config.yaml
activation: "swiglu"
norm_eps: 1e-06
qk_norm: true
attn_scale: 0.238
bias: "none"
init_std_up: 0.143
optimizer: "adam_atan2"
lr_head: 0.0149
decay_fraction: 0.342
final_lr_fraction: 0.0
batch_tokens: [8192, 16384, 32768]
doc_mask: true
train_tokens: 86940000
dataset: "wikipedia_en"
Each number is 500 + 50 x the weight over its row's rms, rounded and kept within 0 to 999. Layers, rows and columns count from 0. Numbers have three digits each. The size before them is the row's rms in percent of the matrix's.

# layer 4 attention output (transposed), 64x64, rms 0.166, rows 38-59, columns 0-63
098:512593525486536437525594360530555478435536441509450589467495450514531490524505509499516447459433502438426457557487564418506583413545577592545541473451493471549462547535506451470476520506519528
092:454433466510532542509479435506483555483406487454487525471506378516526504511456414445398531536447427530546550482543439559561504560449515358492468458462568520500539531571510595483489544511489431
102:416513413488440509480351507493451521475543557542514521502485555400494534631447485532530480438542391465500521526427513600573426492560501480490443484457492451523531438496485470512499505505575513
105:481583397397464572327388536450527521461488488560551449568504507510491514481456506552513476478525575511487452499453548485432543468514459585477530571490511494539563486409471463492474506466486483
102:584456560501560467530526576560500493610506478603561420508474474481483503517441527445449489534555533523611527456517445597469440495424475415525481486525482486479490425499386527470534431561538517
116:511574433567538578459400564533446584527468487509618424566434470484498469482459463486427479551480485546579540562487494586524389567423522402518501506501568483476471505508517500504544464486477519
099:491449460508509585490515538483438580464421549439543462526536519469540502530419455486455532511455613525503498473532406563491454519455548435522586560531526564475593450451462556436557466525620473
100:527461446468512513500482527494555503553530488646461494478524412449473510517504497498475485461455488417547440487550416607504498544421516426591477466551621562478532430557450433476516511548582480
093:516511527567563564511487463508439468480511448542470481489538401357474503563487432486518479496464454467527446524506458487549373606426468422553412439490576451515496492519504560464442572475470504
086:494473526495530407610508645417482523546537505485474435525490566455424529470487545533529541570536517452542479588529503507484506400547513538575542500459510439515529542595570529589536442542525497
096:457497525490485509471542497491400481468554563448542560450519470482570465613413522464576506408512418554399461493510473599523451491458533504530448526414460548461479448406447478407493462513490525
096:520431459541451483564422441522537517564519547482508560457508619522466466457539534518455482480580452488396486521354528449481493473606472466418502545506436509484535442577546473543521533418500499
107:591509538513589509498527533511547480519433406538505436594579441473519415537435441458478409533455558502614458487584461505507496545442441476520586447496527449536537439494418505484488539517519453
097:503548461542443526547607445524453464404420510486483478531569462432538496500524519593595500421417488487448620567549499483563517600550567554499523500431528502523482551444492519490563488538502521
122:508556446452545474526494574425504557471506478428458462577480472463488405465438467521493457519515482450555477598566505475557522427517500506607583464439549376496547527555495635492523489496523519
097:429492443526476513575498438553420479472499523342453505501458543505532546496494515471517550523463513479418593537398541377553435513572554464485486534479472458558468531498557572573541494445506520
102:518557547400481430496466346602613494504575478539514498419487468503525502514532545449488431469565524449476536478481527439526550447534451475518475491478498530457390443504441486510530516435586544
098:636521514542656477516581537532477495570496504603584501462482505468468470560493458461457439596479516466579494540501458577454427505500526487525571404514480487506451488521440498492460449475536532
102:485463521513377563494415441520520471459489512437437458523643501472525513461567558521559483405468526525425480471554478438555476652489424460475492530502528533465513474419450457505499536517480482
081:473522399512491500576457527426460525479481452391478446609473498503469466405456487551502519515457517427441531635506578441560533471491541521570511494493536423536536575585567533524544487470505500
106:421604417472535479497456450522535602479522453473594481442386446528475535453483478454478501527508492470445520588513528535536493443473543500541533500467538466491435555542576424561542429443611532
119:532405498472543508494541486548534516590496475502448509490478432548484504457438528449378504530530528490485468425379559428394565442461515416526438586508479558521504514508458586497460574480451452
# layer 4 attention value, 64x64, rms 0.171, rows 39-59, columns 0-63
097:510524475529462472493449537517469483514539554583533544498493535414547521525557486540527494463445446508559469532435513390455440449615553559457625475527463505499467397410520551498504472522476627
103:468491489514515445540479574534490492528494535512585512546515485552475562543481515471565576572471580563527434446568490359476526511498466486403557476488406506555428575584549478447432494564460445
119:443535504448588503511476501516547485523425456371471452482498531550508445502465529549596472591494374481551490561554513567423531527497402512422541464484522474445423495500522421538524428489469455
103:545515427519414511508521469469523603492547595489484495510533505636524511504493454449432581483425535463510404525553518405446500485438430502539488501491457558519498556415539505450501548410493591
114:486526495493468445527498508483478531499513527553493528517522466626575479579550548422603524569441422368520390471573480503483566470502479553492562441537413490546478496436527500448584512517517542
097:530495416577509431467516466476465480509519511558501528482547416572529510421585494445446462473478384469556442557523471469427484482528430624453494462524483553519420547486550490533532494484363521
096:553538492508446499496502494505493539558514552535546527498636538475520520457466406437527648542524540579546483494522465442387415463450496572493509479493449532527532603408566491538447474501506502
096:467560512524430457512486463510509531495522608562528574510460537581542566516565463428496530534519536551596521422486476490439560439494519583450585489495407524544611523491513504449448466533613496
085:463470523530510585471491516499510521507514481538520465476509421566512535395564521430589485472489584513370561402461543436492527539446452519551442562498464549564505479519475542464419608547567463
098:566507574564478406509521521485482507512457526521537507524493488573408514477499416576447491548532573586608552448529507447446501556606485433495487462554390441497425537541549461489546495501436454
093:444446565496558489560505594496540426481505430461503484485556423407470524605411499470540462434447512518467458478491515426600565508518559524507449537489514484538541607538481494543483593503399505
101:457533512479484503456517476508517595510521598569495501490426494561530556463611486570471566503486491457537447485464459509349498462453449573446532501543604571521515566436518518497472450435492594
102:536491609530518472444502481525431503467562555463539517501416540553455447489556559449553494527622541509531460465488494620502456488453510505539498485510602518549555476550544539537458415563404410
126:447496630533530587450468492528479527466455473608484467479444491605510610461587485532563513552452517512450517451447463493441566470526464542404467508484500583564405443476492526498486479564507511
094:456453476570513482462463545482488435460529438504521544504443526456509458519533530504507425459492495420481520535500480586653589540527508533431516462486493556525530439614424525485533618549419434
100:524451516416465591517506477504538448466504508445426548527480572492447408477365410550453595505443584557511471509556460511547463500543554479382501436472559526504508555461511483492464502492426544
102:486499502475447524526516430479514652564478552500478509568522419613501484531577477421477523477441509443598440497484528512463463512367512522524497467499555550511562529449616536433524505467509515
098:520487512546551430501536530510523370474553509537506583426406525483549512516417471500476522555675480526508537513521473544457476469520508507509513520536538527568577653539522453541502468518465537
079:417502643567548565446488507533460514481537436545508486509506519510556504481563493431649430526511531450440502416437419513524558500562489554486493511498485530560461455499419506561506546572459445
107:534470497441411545493435498526501495503525494523463529572532482489518389506520491413631515532404485440543522451524452533568487519611532500471477412572490509519430400474471478452553505588426492
118:434550486514474532527502472429520443494474426433488486485565619381521513480466400535520461401455513491514533592486525446508531535555485579463499487437477508404532468434452523525570534393494544